Part of a small language model's weights: RMSNorm before each block, no biases in attention or MLP.
Each number is 50 + 12 x the weight over its row's rms, rounded and kept within 0 to 99. Layers, rows and columns count from 0. The size before them is the row's rms in percent of the matrix's.

# up: layer 6 MLP up, 2368x896, rms 0.0209, rows 1938-1972, columns 64-127
# down: layer 6 MLP down (transposed), 2368x896, rms 0.017, rows 1938-1972, columns 64-127
# gate: layer 6 MLP gate, 2368x896, rms 0.0217, rows 1939-1973, columns 64-127
up1938 100:45 43 45 29 66 44 50 45 45 55 37 48 50 60 61 53 51 43 45 48 66 59 55 53 47 39 44 66 53 46 65 46 32 47 43 51 57 30 79 46 39 56 33 56 45 38 88 61 39 51 60 43 42 72 38 67 45 27 50 39 38 71 32 53
down1938 104:23 54 25 15 56 44 53 51 61 42 34 42 48 54 63 59 58 47 64 47 62 40 56 58 67 51 41 45 52 43 43 37 58 52 30 62 58 51 47 49 58 51 46 39 55 52 41 41 56 32 78 35 40 62 48 60 53 69 64 54 42 55 41 46
gate1939 102:51 39 48 64 50 58 56 63 51 48 78 69 45 64 35 72 51 46 42 42 61 51 77 51 60 45 38 65 50 62 63 42 37 44 51 57 60 39 61 62 55 69 68 46 66 43 45 57 44 36 66 64 30 45 39 65 55 52 50 63 62 44 46 51
up1939 103:33 36 41 58 60 70 48 31 45 49 58 42 25 58 40 56 25 63 40 41 65 45 55 46 56 45 34 83 58 40 65 65 66 55 32 74 38 60 61 60 47 68 56 64 36 55 58 23 38 58 66 64 36 59 46 61 56 55 60 65 36 71 48 53
down1939 104:46 50 19 68 49 53 86 36 27 65 17 39 76 56 53 74 23 42 42 40 51 51 54 35 43 53 54 42 53 37 66 57 84 44 36 78 38 57 55 56 66 61 64 58 39 43 61 46 51 52 37 45 45 50 60 51 52 39 19 22 55 63 53 62
gate1940 102:46 48 53 46 47 47 50 47 58 46 38 46 60 35 62 49 83 51 51 42 65 62 65 66 58 59 59 48 77 77 79 43 70 36 28 39 56 48 56 34 46 44 55 61 30 35 27 56 52 30 35 44 58 52 48 24 58 68 49 50 65 48 60 44
up1940 102:48 59 40 44 34 39 69 61 48 46 63 60 62 37 55 45 45 51 34 54 44 58 43 51 63 41 71 35 53 55 47 57 54 48 36 28 45 72 49 50 53 46 54 44 65 50 54 46 60 50 60 32 59 57 64 67 49 24 46 37 54 42 53 54
down1940 101:81 34 60 57 47 46 23 77 51 49 48 38 46 53 48 58 66 65 33 39 55 58 62 56 39 54 39 71 69 70 37 63 45 28 51 57 55 41 40 39 57 42 43 59 72 35 45 49 51 66 56 52 68 43 53 38 28 49 59 53 50 34 37 66
gate1941 102:39 58 53 44 69 61 60 39 41 38 23 44 47 49 55 33 69 55 37 41 36 38 62 60 36 22 68 45 52 57 49 50 61 62 53 48 50 54 30 46 46 49 43 61 49 52 49 39 68 53 50 67 49 42 40 40 71 10 50 43 60 48 52 67
up1941 099:40 50 48 66 59 34 53 67 54 36 46 43 43 32 67 41 56 41 38 47 20 56 35 48 59 54 31 38 44 23 38 42 35 47 35 36 29 45 51 60 53 56 50 60 59 50 51 43 51 41 59 34 37 32 31 38 42 56 53 59 39 43 46 45
down1941 098:50 52 48 47 47 28 51 61 51 55 21 28 73 51 57 52 54 79 49 23 53 52 35 36 51 50 29 54 59 62 31 30 58 48 34 31 46 49 40 53 51 39 52 42 40 50 44 45 49 56 45 39 56 41 47 64 52 50 49 54 59 41 49 36
gate1942 107:56 52 47 51 46 71 47 62 67 44 70 41 67 65 49 36 50 62 42 59 35 47 34 49 50 49 43 63 55 59 33 36 49 40 48 52 45 62 24 37 67 60 67 49 33 44 77 70 47 61 53 49 41 50 25 43 54 51 46 49 70 39 54 55
up1942 110:48 62 47 46 37 49 35 58 62 47 48 56 53 65 37 58 59 44 69 49 36 32 65 57 45 51 53 55 47 35 48 32 43 45 49 61 47 28 30 53 49 59 53 36 52 62 48 45 58 29 39 19 42 52 55 67 40 54 44 42 45 36 55 58
down1942 108:57 48 51 25 51 68 64 57 54 51 32 35 42 61 35 57 63 53 45 51 46 32 49 36 36 41 50 34 62 44 51 46 38 41 43 77 65 37 58 40 59 61 49 50 34 50 37 39 75 45 22 70 46 53 54 46 33 53 50 39 68 45 71 65
gate1943 104:73 51 68 51 53 57 64 44 56 52 49 47 54 53 57 61 57 67 58 43 61 45 44 40 44 55 39 73 50 35 66 55 34 66 69 64 56 34 45 60 36 79 50 36 63 47 50 39 44 46 42 44 45 54 58 51 44 80 76 45 50 44 51 31
up1943 100:57 43 36 66 47 55 43 35 51 76 62 45 57 56 49 66 54 69 27 49 48 53 58 52 41 48 60 49 29 45 31 29 32 62 59 49 45 53 40 41 70 51 52 44 41 54 47 32 31 29 51 48 48 58 41 52 41 48 50 37 39 41 64 44
down1943 098:61 39 49 67 52 51 58 51 48 52 42 53 53 51 47 51 48 46 63 38 44 58 43 43 57 54 32 43 46 54 49 44 57 41 53 67 58 51 42 52 47 54 66 54 56 51 54 37 48 60 52 35 43 52 33 52 18 56 56 57 47 36 58 60
gate1944 097:65 36 62 54 41 44 64 43 46 67 45 50 39 46 48 55 70 71 39 26 49 53 47 49 43 65 48 39 69 56 39 34 40 59 51 49 29 52 67 54 51 84 39 49 36 29 58 56 51 36 27 41 59 61 22 33 64 41 75 74 36 46 60 57
up1944 098:60 48 38 37 53 64 52 56 62 72 52 51 18 57 56 68 64 47 23 45 66 43 36 49 53 60 46 65 76 44 57 55 70 41 49 59 39 51 46 46 48 47 44 56 55 42 62 46 40 58 63 62 58 59 48 28 51 64 45 30 63 49 60 48
down1944 097:43 54 46 58 25 42 50 34 47 40 43 32 55 56 55 41 33 59 70 59 22 60 53 32 35 45 45 62 20 59 38 41 48 43 53 40 55 68 47 49 55 29 16 62 46 34 34 67 58 55 47 49 61 46 38 47 52 34 71 56 39 30 57 44
gate1945 096:67 61 40 30 52 79 65 36 52 34 67 40 62 60 52 48 41 56 46 59 42 42 51 52 34 56 53 60 44 60 50 55 55 49 49 51 40 62 55 41 40 67 35 52 47 34 58 42 60 57 58 49 53 49 61 64 47 57 43 37 62 48 54 54
up1945 100:57 58 49 55 50 53 50 58 44 44 46 67 51 35 69 67 57 31 78 48 53 56 32 42 59 37 53 40 68 44 52 49 55 53 58 50 51 63 76 42 59 55 44 32 50 53 67 76 59 50 46 51 68 51 49 26 61 48 38 42 61 47 45 49
down1945 099:55 49 45 38 46 55 53 20 39 66 51 74 51 44 55 62 35 48 75 35 83 64 37 60 53 34 41 65 43 46 39 42 67 58 57 43 43 61 57 51 18 57 80 73 54 30 64 57 48 36 53 51 65 38 36 43 45 76 37 48 70 52 34 27
gate1946 097:32 42 47 41 42 41 53 32 44 64 62 68 37 39 44 43 44 48 58 47 42 59 38 52 31 55 36 48 44 59 55 34 72 58 31 49 64 40 27 51 49 78 65 15 43 56 67 42 37 64 54 58 48 46 64 57 30 45 62 44 42 65 54 51
up1946 098:50 66 50 53 60 42 55 67 62 27 52 49 63 34 51 35 58 73 48 51 40 33 43 45 55 61 58 42 47 41 57 47 50 51 56 32 47 22 45 54 48 53 40 55 47 52 45 32 42 30 64 36 49 39 54 50 58 57 52 47 56 42 56 53
down1946 098:54 43 66 41 49 62 48 49 52 49 32 41 54 63 39 57 42 40 67 44 36 63 80 51 60 57 47 36 50 36 45 56 59 61 56 76 57 60 59 51 45 41 37 26 57 50 48 63 41 66 56 60 45 49 51 40 44 28 48 36 48 54 48 47
gate1947 097:57 63 40 36 51 46 49 60 54 44 53 42 53 38 54 69 51 36 57 36 36 33 44 62 31 58 63 51 54 36 61 66 69 56 57 47 28 34 43 40 47 41 46 41 45 57 57 49 51 37 48 56 54 46 66 46 54 48 40 49 63 52 71 36
up1947 100:45 56 30 50 63 24 45 61 56 52 65 64 67 53 42 65 27 46 31 30 53 46 31 56 64 36 39 58 63 42 52 48 48 41 43 59 55 62 58 55 41 37 39 41 33 52 53 43 49 34 51 66 63 51 48 27 55 53 42 67 66 54 37 29
down1947 099:30 56 62 29 25 48 37 50 62 57 40 37 25 40 46 52 30 39 50 38 32 49 37 60 31 50 42 48 47 44 67 38 51 56 37 52 68 62 59 45 65 63 53 41 20 26 66 10 53 66 41 63 45 43 47 47 54 66 76 44 55 41 53 52
gate1948 100:66 62 48 31 43 56 62 56 55 49 63 47 51 40 46 44 67 63 48 54 39 43 37 46 40 37 44 52 36 45 31 37 44 45 55 59 52 68 40 50 45 59 65 50 35 44 64 34 33 58 46 40 60 39 51 38 47 30 45 50 80 64 59 66
up1948 102:40 31 50 58 42 39 51 32 57 39 55 34 51 51 79 79 52 49 53 45 51 32 46 62 64 64 47 63 53 30 63 52 48 62 54 39 62 29 48 48 40 38 56 54 37 43 48 60 32 51 57 45 28 50 43 23 47 57 33 39 48 56 55 65
down1948 102:44 48 72 49 52 39 57 60 66 40 47 61 44 48 53 53 32 57 60 50 31 42 66 51 30 61 56 34 42 50 52 61 72 44 39 56 48 56 51 56 40 51 53 50 63 52 60 52 37 51 44 52 43 60 51 44 56 36 53 52 41 20 44 30
gate1949 099:38 53 47 57 61 45 58 74 47 37 54 62 56 77 26 55 53 82 31 49 50 60 45 37 50 53 61 53 44 58 43 46 49 49 36 43 50 57 43 40 54 42 50 58 36 60 61 34 79 56 43 42 38 46 69 55 43 46 45 73 59 59 48 37
up1949 100:46 51 46 52 63 43 49 43 61 53 50 38 28 59 51 72 47 63 43 53 45 45 55 39 60 52 31 51 44 43 51 36 46 57 54 30 59 42 49 50 32 52 51 45 38 44 42 63 39 37 54 34 55 52 39 50 48 27 60 24 38 49 36 48
down1949 101:69 48 45 53 31 69 38 65 58 44 38 83 66 46 59 49 35 69 44 30 54 48 55 42 56 49 47 53 44 52 56 48 49 39 47 61 57 56 40 46 39 62 38 53 64 50 47 39 33 37 34 58 51 50 55 48 60 26 52 58 41 54 67 39
gate1950 101:45 51 64 41 57 42 48 41 53 60 40 66 35 48 49 71 65 61 53 41 62 49 32 49 70 55 45 46 60 50 61 41 50 71 50 27 54 61 28 31 74 58 43 51 58 65 65 47 50 64 52 55 40 59 44 71 31 44 38 43 41 67 58 36
up1950 098:26 24 61 48 40 57 45 60 57 50 38 26 64 38 60 54 56 38 40 40 51 49 47 50 52 37 55 28 54 46 59 35 47 56 43 46 52 58 54 50 63 54 48 49 54 68 42 50 27 65 39 53 49 65 67 43 57 47 36 53 40 53 39 58
down1950 099:38 38 58 43 35 69 49 46 47 48 45 53 46 70 37 41 50 50 28 45 39 38 54 77 47 43 39 62 52 64 66 36 50 62 33 34 37 76 50 40 36 32 43 65 64 44 46 38 44 55 57 59 47 57 49 68 54 79 50 54 33 64 37 44
gate1951 097:33 56 46 66 58 44 50 63 49 51 49 49 53 19 55 50 63 55 59 63 38 38 63 59 54 50 48 33 36 68 27 57 41 51 49 45 45 49 33 67 58 45 39 55 60 52 50 46 54 53 63 51 45 29 46 47 48 43 33 38 47 36 49 67
up1951 100:43 66 54 51 59 53 53 52 53 65 49 39 53 48 62 51 42 26 48 59 51 45 63 46 36 46 45 58 45 49 69 43 48 55 52 27 28 67 52 46 46 45 54 49 46 51 49 47 52 78 67 31 56 43 45 34 43 47 48 44 43 52 44 52
down1951 098:48 87 36 38 47 66 57 31 45 37 29 46 64 48 54 62 51 52 53 30 54 34 71 48 59 39 54 34 38 56 54 61 60 46 54 50 43 82 35 63 45 49 62 56 52 55 43 59 41 63 55 54 47 44 56 62 29 27 34 60 50 51 47 52
gate1952 107:40 61 50 42 46 32 61 58 39 52 61 49 59 41 44 45 46 52 41 74 58 57 43 70 59 36 27 65 57 43 53 53 24 38 47 69 61 50 38 25 51 42 34 43 68 43 60 82 61 38 58 54 60 64 60 42 45 62 49 50 52 52 29 36
up1952 110:53 36 42 70 48 63 57 57 52 44 49 67 57 48 53 39 63 56 39 46 49 21 54 52 75 64 29 62 48 68 31 52 37 46 49 53 51 36 52 57 66 42 50 51 75 62 58 51 49 48 42 38 39 68 58 59 36 57 71 57 76 52 42 52
down1952 108:74 57 48 78 40 47 49 23 50 34 48 48 57 47 36 58 60 17 26 59 38 65 65 45 44 63 37 43 66 18 43 53 54 56 65 65 53 41 64 48 64 50 47 50 33 53 57 58 68 65 39 54 50 53 65 55 68 70 65 52 60 55 62 55
gate1953 099:61 43 54 44 45 58 56 49 57 49 73 40 41 45 48 49 55 48 61 48 49 70 54 58 56 70 14 61 66 41 50 43 47 73 45 52 53 51 47 56 45 42 71 66 39 58 35 52 48 51 39 78 53 62 30 65 22 60 61 58 62 58 38 42
up1953 101:52 51 38 29 27 37 51 50 68 59 33 62 55 16 51 45 52 65 61 41 68 45 35 38 59 58 49 60 49 37 50 63 28 36 29 53 39 46 59 52 50 33 55 55 70 43 32 42 55 51 39 48 66 52 46 38 58 24 43 51 53 42 49 68
down1953 102:56 52 48 41 57 47 18 63 54 57 47 48 48 51 57 60 41 56 51 52 48 57 56 59 55 51 51 49 37 52 49 46 33 42 54 55 64 39 59 48 47 69 47 31 44 54 76 41 61 47 53 50 33 34 60 47 63 21 41 60 38 70 64 64
gate1954 105:53 52 45 57 58 23 57 38 44 42 55 45 47 47 41 26 51 83 54 53 55 78 29 49 56 46 46 61 51 68 39 43 43 47 59 39 48 53 48 54 55 72 56 37 52 39 83 50 30 68 61 48 46 50 43 54 43 62 78 66 45 47 58 51
up1954 104:54 29 40 51 65 41 42 35 43 44 55 43 45 57 49 45 69 71 41 44 59 57 63 22 34 62 57 44 31 46 56 42 58 48 59 35 43 56 47 53 54 46 55 34 55 34 42 58 49 66 32 54 72 37 84 54 47 55 60 66 41 58 44 58
down1954 104:38 72 34 35 36 52 42 56 49 48 54 43 58 54 54 61 61 59 40 41 44 68 60 43 57 42 61 41 51 41 46 46 58 51 47 48 41 40 69 51 57 30 33 66 33 59 50 46 72 44 53 44 58 53 68 57 34 51 21 51 28 60 67 40
gate1955 097:59 57 57 58 49 57 35 46 71 64 35 57 54 57 47 68 72 69 64 49 68 59 70 61 53 48 40 58 41 24 33 39 59 56 71 63 53 52 35 48 66 51 71 66 66 37 46 44 66 50 26 42 46 54 69 51 59 47 66 68 52 28 47 52
up1955 099:67 34 59 36 48 75 53 42 76 37 46 59 31 54 57 44 44 68 47 60 50 41 36 47 39 33 25 55 44 49 80 54 41 28 45 66 64 64 16 50 40 77 36 48 49 40 67 31 64 49 51 61 42 52 71 47 58 60 66 41 60 47 48 63
down1955 100:62 65 33 45 48 52 38 50 51 39 66 47 73 34 60 57 63 25 60 65 39 47 45 34 42 34 60 63 58 52 43 28 21 51 38 44 50 42 37 51 64 37 55 53 35 56 50 53 61 61 30 53 48 31 48 35 65 64 53 45 49 44 53 57
gate1956 100:44 60 63 59 44 73 40 57 49 56 45 27 58 49 39 61 69 60 40 61 65 58 60 53 53 44 51 32 41 31 47 13 34 58 52 54 47 40 47 31 44 71 47 40 27 40 53 49 65 50 70 43 30 14 42 67 44 45 34 57 83 49 54 32
up1956 098:71 58 36 38 73 50 52 39 40 47 23 47 57 49 55 64 19 34 51 27 50 59 50 50 65 36 56 49 59 42 56 57 52 57 50 62 49 43 68 53 43 50 51 46 38 47 58 59 32 37 64 63 65 51 54 77 51 37 47 46 41 32 34 48
down1956 098:59 48 40 69 46 58 50 57 37 55 60 42 45 52 59 51 38 44 45 59 56 22 44 36 55 39 45 27 52 82 41 19 45 50 61 44 60 34 64 50 39 49 58 31 45 43 50 46 55 49 56 34 32 59 51 48 45 59 45 44 45 46 57 48
gate1957 105:57 39 47 76 41 61 55 57 67 35 40 45 54 65 41 63 80 39 67 43 58 51 50 51 57 42 50 27 37 43 41 48 47 53 51 33 47 52 52 44 45 58 38 72 57 52 50 46 37 60 52 65 44 66 43 70 53 86 68 30 69 21 44 30
up1957 103:22 64 52 52 45 56 62 36 64 42 37 45 55 30 36 56 53 46 33 42 61 44 48 62 55 63 68 46 56 64 39 23 38 48 57 42 41 52 32 68 55 48 69 65 54 51 52 49 24 46 49 48 50 31 55 35 68 52 61 79 68 40 63 39
down1957 103:30 64 60 66 67 62 48 59 55 39 63 55 42 78 67 46 52 38 45 43 53 59 41 39 60 31 50 63 46 58 46 35 63 58 32 57 49 47 53 66 57 62 42 57 60 77 30 51 33 43 63 53 29 68 36 50 50 50 55 42 60 66 49 65
gate1958 100:59 39 34 46 41 69 72 56 64 49 36 57 61 28 90 54 40 47 46 48 61 60 32 77 47 40 63 73 39 35 52 41 61 62 78 56 36 55 30 11 37 86 61 15 40 62 68 48 60 36 48 55 34 31 59 60 51 63 33 44 44 55 46 23
up1958 100:49 44 56 43 53 37 27 30 46 54 53 67 56 59 24 46 59 55 66 63 53 77 71 39 49 45 48 39 21 40 57 48 49 39 53 41 46 49 25 44 52 23 59 61 58 59 56 44 30 56 41 61 47 52 44 57 59 43 49 25 61 54 48 48
down1958 102:64 34 25 52 56 66 42 36 42 67 49 40 38 32 44 58 45 77 65 36 69 52 35 30 56 36 71 53 61 41 65 43 68 38 48 42 56 56 33 39 59 56 54 66 57 48 60 69 44 45 52 33 45 40 22 44 73 65 42 64 62 50 39 45
gate1959 098:57 27 61 55 36 48 37 53 48 33 50 28 41 40 64 57 60 42 56 50 31 55 61 34 65 64 45 69 28 50 40 44 52 50 56 31 42 61 26 38 48 50 31 33 40 29 76 42 31 28 68 46 65 48 40 46 49 55 56 31 61 49 62 52
up1959 099:49 61 51 33 39 40 52 70 51 62 54 48 57 55 45 34 56 50 58 73 46 53 57 61 40 31 38 35 55 39 54 77 50 37 43 60 37 61 52 42 61 52 49 37 44 60 40 52 62 25 53 75 41 59 45 45 42 44 49 45 57 26 36 21
down1959 100:47 64 62 57 58 37 60 33 45 44 41 72 28 50 59 47 65 36 54 71 67 57 34 40 54 52 33 62 65 30 52 67 44 48 61 40 66 57 42 65 44 58 42 60 36 43 34 45 37 45 56 52 61 45 43 50 59 58 50 49 59 51 64 59
gate1960 101:64 65 39 52 37 36 79 56 80 65 62 44 43 57 39 58 53 61 42 76 41 48 51 50 56 61 47 24 31 52 34 69 46 69 81 50 44 56 39 41 86 43 32 47 41 45 47 51 36 52 58 51 40 64 46 71 63 46 57 69 61 51 37 40
up1960 100:37 26 59 61 25 64 44 75 52 49 53 51 45 55 62 44 53 64 63 57 61 44 37 51 26 57 57 73 69 49 37 68 48 49 54 47 54 64 63 53 37 37 43 59 36 52 31 55 42 76 44 53 52 27 49 56 33 20 70 62 49 41 75 71
down1960 100:52 44 51 49 42 62 44 74 68 47 49 42 50 51 53 28 48 75 45 47 52 40 61 61 57 53 22 76 34 60 65 59 43 37 47 32 70 55 41 53 43 41 57 31 49 60 44 42 45 36 71 31 59 30 47 47 60 43 58 80 81 36 35 54
gate1961 101:67 66 63 43 72 27 34 40 44 44 33 77 44 43 31 63 39 33 45 50 27 65 68 65 76 31 61 61 68 65 61 31 37 32 49 37 64 54 59 43 55 50 31 52 47 52 20 27 54 38 56 64 56 35 60 58 63 44 62 54 57 59 55 46
up1961 095:45 42 63 44 55 46 27 55 58 43 34 71 48 56 64 54 44 45 61 57 41 22 57 37 59 60 57 52 57 51 63 47 41 58 41 71 67 47 36 59 39 68 64 32 61 74 30 55 41 43 15 54 44 69 41 52 39 51 52 37 57 64 64 41
down1961 098:38 39 17 39 67 51 43 62 55 62 59 66 50 47 48 58 29 27 46 44 38 40 38 55 56 30 55 58 67 72 49 58 71 20 41 60 66 56 42 56 43 53 53 33 57 51 35 63 67 47 48 36 44 57 72 45 46 64 61 55 41 48 68 49
gate1962 099:50 49 39 46 52 57 49 65 64 51 42 43 53 44 38 45 72 30 60 47 50 53 52 53 56 63 37 34 36 62 58 61 45 37 52 42 54 52 55 53 48 30 50 57 57 59 50 54 44 47 48 58 64 49 37 32 33 45 53 56 66 33 83 61
up1962 097:37 61 45 43 40 41 43 54 35 60 42 44 58 59 51 47 51 49 55 27 48 68 74 53 73 56 67 48 33 55 72 29 58 30 55 44 38 56 39 27 43 40 53 64 37 40 57 42 63 42 53 39 35 66 43 57 43 48 50 50 69 25 52 60
down1962 093:53 51 48 74 25 41 79 50 42 45 41 87 37 44 43 56 25 45 52 45 39 67 60 63 32 59 31 56 59 51 77 56 60 45 59 56 43 75 35 61 48 34 48 57 63 59 48 45 45 49 58 45 42 48 59 74 48 41 45 27 49 32 56 59
gate1963 099:61 41 46 45 48 58 57 45 42 58 66 37 43 50 57 45 43 69 70 54 39 78 40 35 46 60 43 48 54 52 42 64 49 57 60 61 84 58 42 23 50 62 55 50 39 72 53 42 38 65 39 49 46 50 44 58 50 52 73 66 67 47 79 51
up1963 101:68 57 46 65 40 48 36 40 36 66 57 38 66 56 32 27 37 37 60 50 40 75 61 44 41 66 37 37 42 61 47 65 51 63 55 33 66 32 53 50 49 41 71 60 64 46 51 36 46 41 41 48 51 40 60 22 67 50 42 42 63 60 35 38
down1963 103:49 61 28 41 39 27 71 55 46 42 59 55 51 63 31 65 64 39 51 19 33 54 48 56 32 52 59 44 60 57 47 65 66 40 45 54 54 43 47 53 49 41 56 55 63 52 52 50 52 57 66 33 42 49 43 55 61 56 58 54 58 41 54 48
gate1964 100:50 56 45 71 58 65 51 28 50 65 56 58 47 54 52 36 65 66 62 41 52 44 86 57 45 55 52 41 75 45 27 43 38 51 38 48 38 34 62 64 35 49 49 52 72 50 62 56 68 41 52 45 44 61 32 42 34 51 51 59 60 38 48 65
up1964 100:46 41 54 49 46 42 50 44 43 62 57 47 72 43 39 64 32 35 30 56 50 50 32 33 39 58 54 51 50 49 57 29 46 37 77 67 42 43 31 36 53 54 65 48 75 63 43 75 45 56 53 50 44 53 37 59 45 39 56 36 46 48 50 31
down1964 098:55 70 60 61 52 38 56 62 51 49 59 34 57 52 53 44 37 36 36 68 54 34 53 43 48 49 50 49 37 39 43 49 32 39 41 48 49 54 54 46 57 53 54 36 65 30 58 63 64 54 46 53 54 65 35 37 46 65 42 58 44 25 52 43
gate1965 099:52 56 42 51 57 52 63 56 58 43 46 46 73 37 44 73 85 46 50 48 63 49 39 65 58 32 53 53 64 53 40 44 27 58 51 79 74 24 31 68 82 51 40 41 68 42 48 77 54 52 55 48 44 40 52 60 48 65 53 54 48 37 44 38
up1965 095:51 47 66 54 47 58 62 46 49 60 55 62 58 56 49 51 38 39 70 40 36 37 65 56 62 36 49 43 29 42 55 59 37 43 50 45 35 59 38 54 65 57 60 48 47 36 44 53 46 47 37 53 46 67 55 59 45 39 56 43 48 73 50 52
down1965 092:38 40 58 69 44 45 64 54 62 64 38 46 45 50 53 44 45 62 72 43 43 43 40 41 56 68 40 44 47 73 55 48 63 60 53 62 53 59 63 36 51 44 73 60 36 42 51 33 31 18 21 48 23 62 52 49 67 38 50 53 41 50 55 47
gate1966 100:69 47 57 44 47 48 67 43 66 37 52 64 74 53 44 33 64 50 52 59 70 58 33 56 64 65 51 31 75 54 64 36 41 51 42 56 49 44 60 37 44 46 47 62 50 55 51 55 43 57 49 67 46 45 32 31 52 40 64 81 53 41 36 41
up1966 096:72 32 55 60 63 36 51 52 58 67 46 58 51 53 47 41 48 49 52 48 59 36 22 58 46 63 72 55 53 75 47 58 39 43 57 56 47 82 41 48 51 50 44 38 51 49 66 19 35 47 41 81 54 62 33 62 50 42 51 46 49 36 54 64
down1966 099:69 41 56 63 60 66 69 40 47 42 62 51 50 49 41 39 38 69 45 57 51 72 44 37 21 55 38 45 40 54 42 62 25 46 61 53 26 77 33 38 56 52 55 63 49 39 50 52 64 69 51 59 53 58 58 79 53 51 17 30 48 50 37 42
gate1967 101:30 59 65 50 38 45 78 46 47 46 35 44 67 37 50 33 54 57 46 61 58 54 37 61 65 37 25 52 48 26 34 23 69 42 56 36 47 28 61 41 66 35 46 52 57 64 56 57 61 40 47 55 45 53 40 61 42 38 25 38 46 25 56 55
up1967 104:55 49 67 53 46 41 59 32 48 47 28 51 37 53 41 40 29 35 44 36 45 51 54 35 51 66 41 44 56 36 57 55 57 49 67 45 63 46 57 73 60 72 62 50 37 47 45 36 43 53 39 28 36 52 52 53 49 38 53 37 47 47 58 83
down1967 105:51 42 32 56 58 42 41 75 55 71 44 52 56 35 33 42 46 49 51 27 48 46 64 62 47 59 59 30 57 51 48 43 37 53 62 45 48 41 51 50 56 57 35 53 28 46 43 47 38 43 29 55 50 57 64 50 59 57 60 52 51 65 48 53
gate1968 095:56 34 42 59 41 71 53 62 78 55 46 44 33 54 56 74 47 66 28 36 42 44 55 46 28 59 51 72 43 52 35 44 59 55 46 58 55 36 48 39 60 47 49 44 56 42 50 59 37 41 30 62 51 50 56 66 78 39 78 68 61 50 61 52
up1968 091:54 65 53 35 26 59 41 63 68 50 59 62 38 54 41 64 45 43 55 62 54 47 48 57 47 47 47 52 70 53 50 51 46 48 32 48 37 41 49 46 46 33 33 55 49 57 52 42 48 49 45 52 24 40 37 75 52 47 72 55 39 49 34 46
down1968 095:53 37 56 36 54 33 49 34 71 55 63 62 52 35 50 78 67 70 51 38 72 38 47 40 43 41 47 55 45 69 47 49 56 59 29 42 31 46 44 48 24 33 71 65 26 53 50 62 49 47 56 55 74 58 63 41 24 55 49 39 65 63 53 40
gate1969 093:62 48 31 47 71 65 41 64 35 55 40 59 65 50 47 72 45 58 47 39 33 42 56 74 65 42 25 38 43 20 18 42 49 24 58 49 59 71 52 63 34 48 26 78 58 58 49 41 57 52 45 29 55 50 59 51 69 47 52 74 62 39 44 56
up1969 090:40 52 52 50 31 63 69 57 55 59 54 43 35 28 59 38 54 41 32 63 69 46 43 53 55 43 64 45 72 70 24 44 21 52 54 46 54 24 46 51 48 56 52 50 50 51 47 74 46 53 50 73 44 44 40 53 51 47 49 44 46 72 43 45
down1969 093:66 56 56 70 45 36 49 66 23 29 40 58 45 41 45 74 33 57 40 47 50 39 76 44 44 60 50 52 54 57 49 46 45 57 78 64 51 51 58 51 52 58 41 29 39 48 55 48 49 49 60 64 51 35 68 39 51 35 44 67 63 41 61 59
gate1970 101:64 52 32 53 53 71 64 37 50 56 50 35 46 58 54 63 49 82 65 54 41 36 57 73 19 47 51 56 39 53 45 43 68 59 73 46 40 55 55 58 63 54 44 64 44 33 67 48 38 54 46 33 49 52 49 46 52 62 47 63 42 45 33 82
up1970 101:37 47 37 27 43 37 49 57 47 39 34 56 56 47 49 58 24 45 49 47 42 38 66 71 60 49 68 33 31 45 39 43 63 58 48 40 25 72 56 39 66 53 63 49 46 64 39 54 63 25 47 57 55 50 43 55 44 58 26 44 75 59 53 22
down1970 101:58 51 62 32 50 48 59 52 45 53 53 73 35 46 62 61 49 45 52 52 58 52 49 47 44 25 41 45 48 45 40 51 44 69 56 50 28 55 38 67 49 54 28 51 50 41 68 64 53 65 36 48 50 37 28 27 66 51 53 62 46 40 29 43
gate1971 106:38 82 51 63 41 55 62 44 55 63 53 30 54 55 40 60 55 43 67 34 46 58 57 37 60 48 48 56 51 34 32 45 46 58 43 50 41 53 44 45 49 40 58 43 27 40 37 57 55 37 50 48 65 30 47 43 20 48 49 60 50 28 38 50
up1971 104:52 54 49 61 38 62 63 53 64 43 58 22 44 50 49 70 67 53 43 46 45 32 49 67 51 48 72 36 39 60 41 34 51 60 58 63 44 65 46 17 40 36 41 41 40 48 65 60 56 61 77 45 40 44 53 58 30 39 60 58 50 43 58 30
down1971 102:57 52 46 48 53 32 61 72 34 47 42 46 42 66 58 74 63 52 52 37 50 48 85 49 62 63 66 41 57 44 44 42 59 64 48 39 64 62 38 50 67 49 63 57 34 54 46 39 53 31 37 55 55 54 38 66 31 38 37 61 35 65 36 48
gate1972 100:28 56 50 49 46 65 43 69 61 47 42 37 39 44 51 56 82 41 37 22 60 43 42 65 32 38 20 34 44 47 45 64 38 62 43 50 41 44 46 51 52 38 54 41 47 60 53 33 46 52 69 59 41 35 67 54 33 61 56 54 46 49 58 62
up1972 101:56 52 38 58 40 38 68 58 45 46 45 36 74 44 68 44 44 46 58 63 40 22 40 49 43 78 53 60 56 44 46 51 39 53 47 59 49 34 50 65 64 34 22 59 52 50 58 58 43 53 36 38 51 63 58 29 55 42 57 42 48 41 40 67
down1972 103:38 45 19 42 30 40 44 47 65 49 49 58 56 51 39 56 40 48 33 52 47 73 69 46 56 56 45 47 47 38 47 39 58 53 41 52 49 37 41 23 51 26 32 51 38 58 57 60 54 65 43 40 47 51 50 54 49 45 65 50 60 44 46 45
gate1973 090:61 48 44 59 73 73 43 38 50 41 53 50 38 58 75 57 57 54 28 73 54 65 37 55 68 40 43 42 86 40 20 53 57 53 49 68 43 60 58 41 38 43 32 60 63 30 55 40 32 38 63 62 51 78 18 66 57 60 73 66 63 39 49 47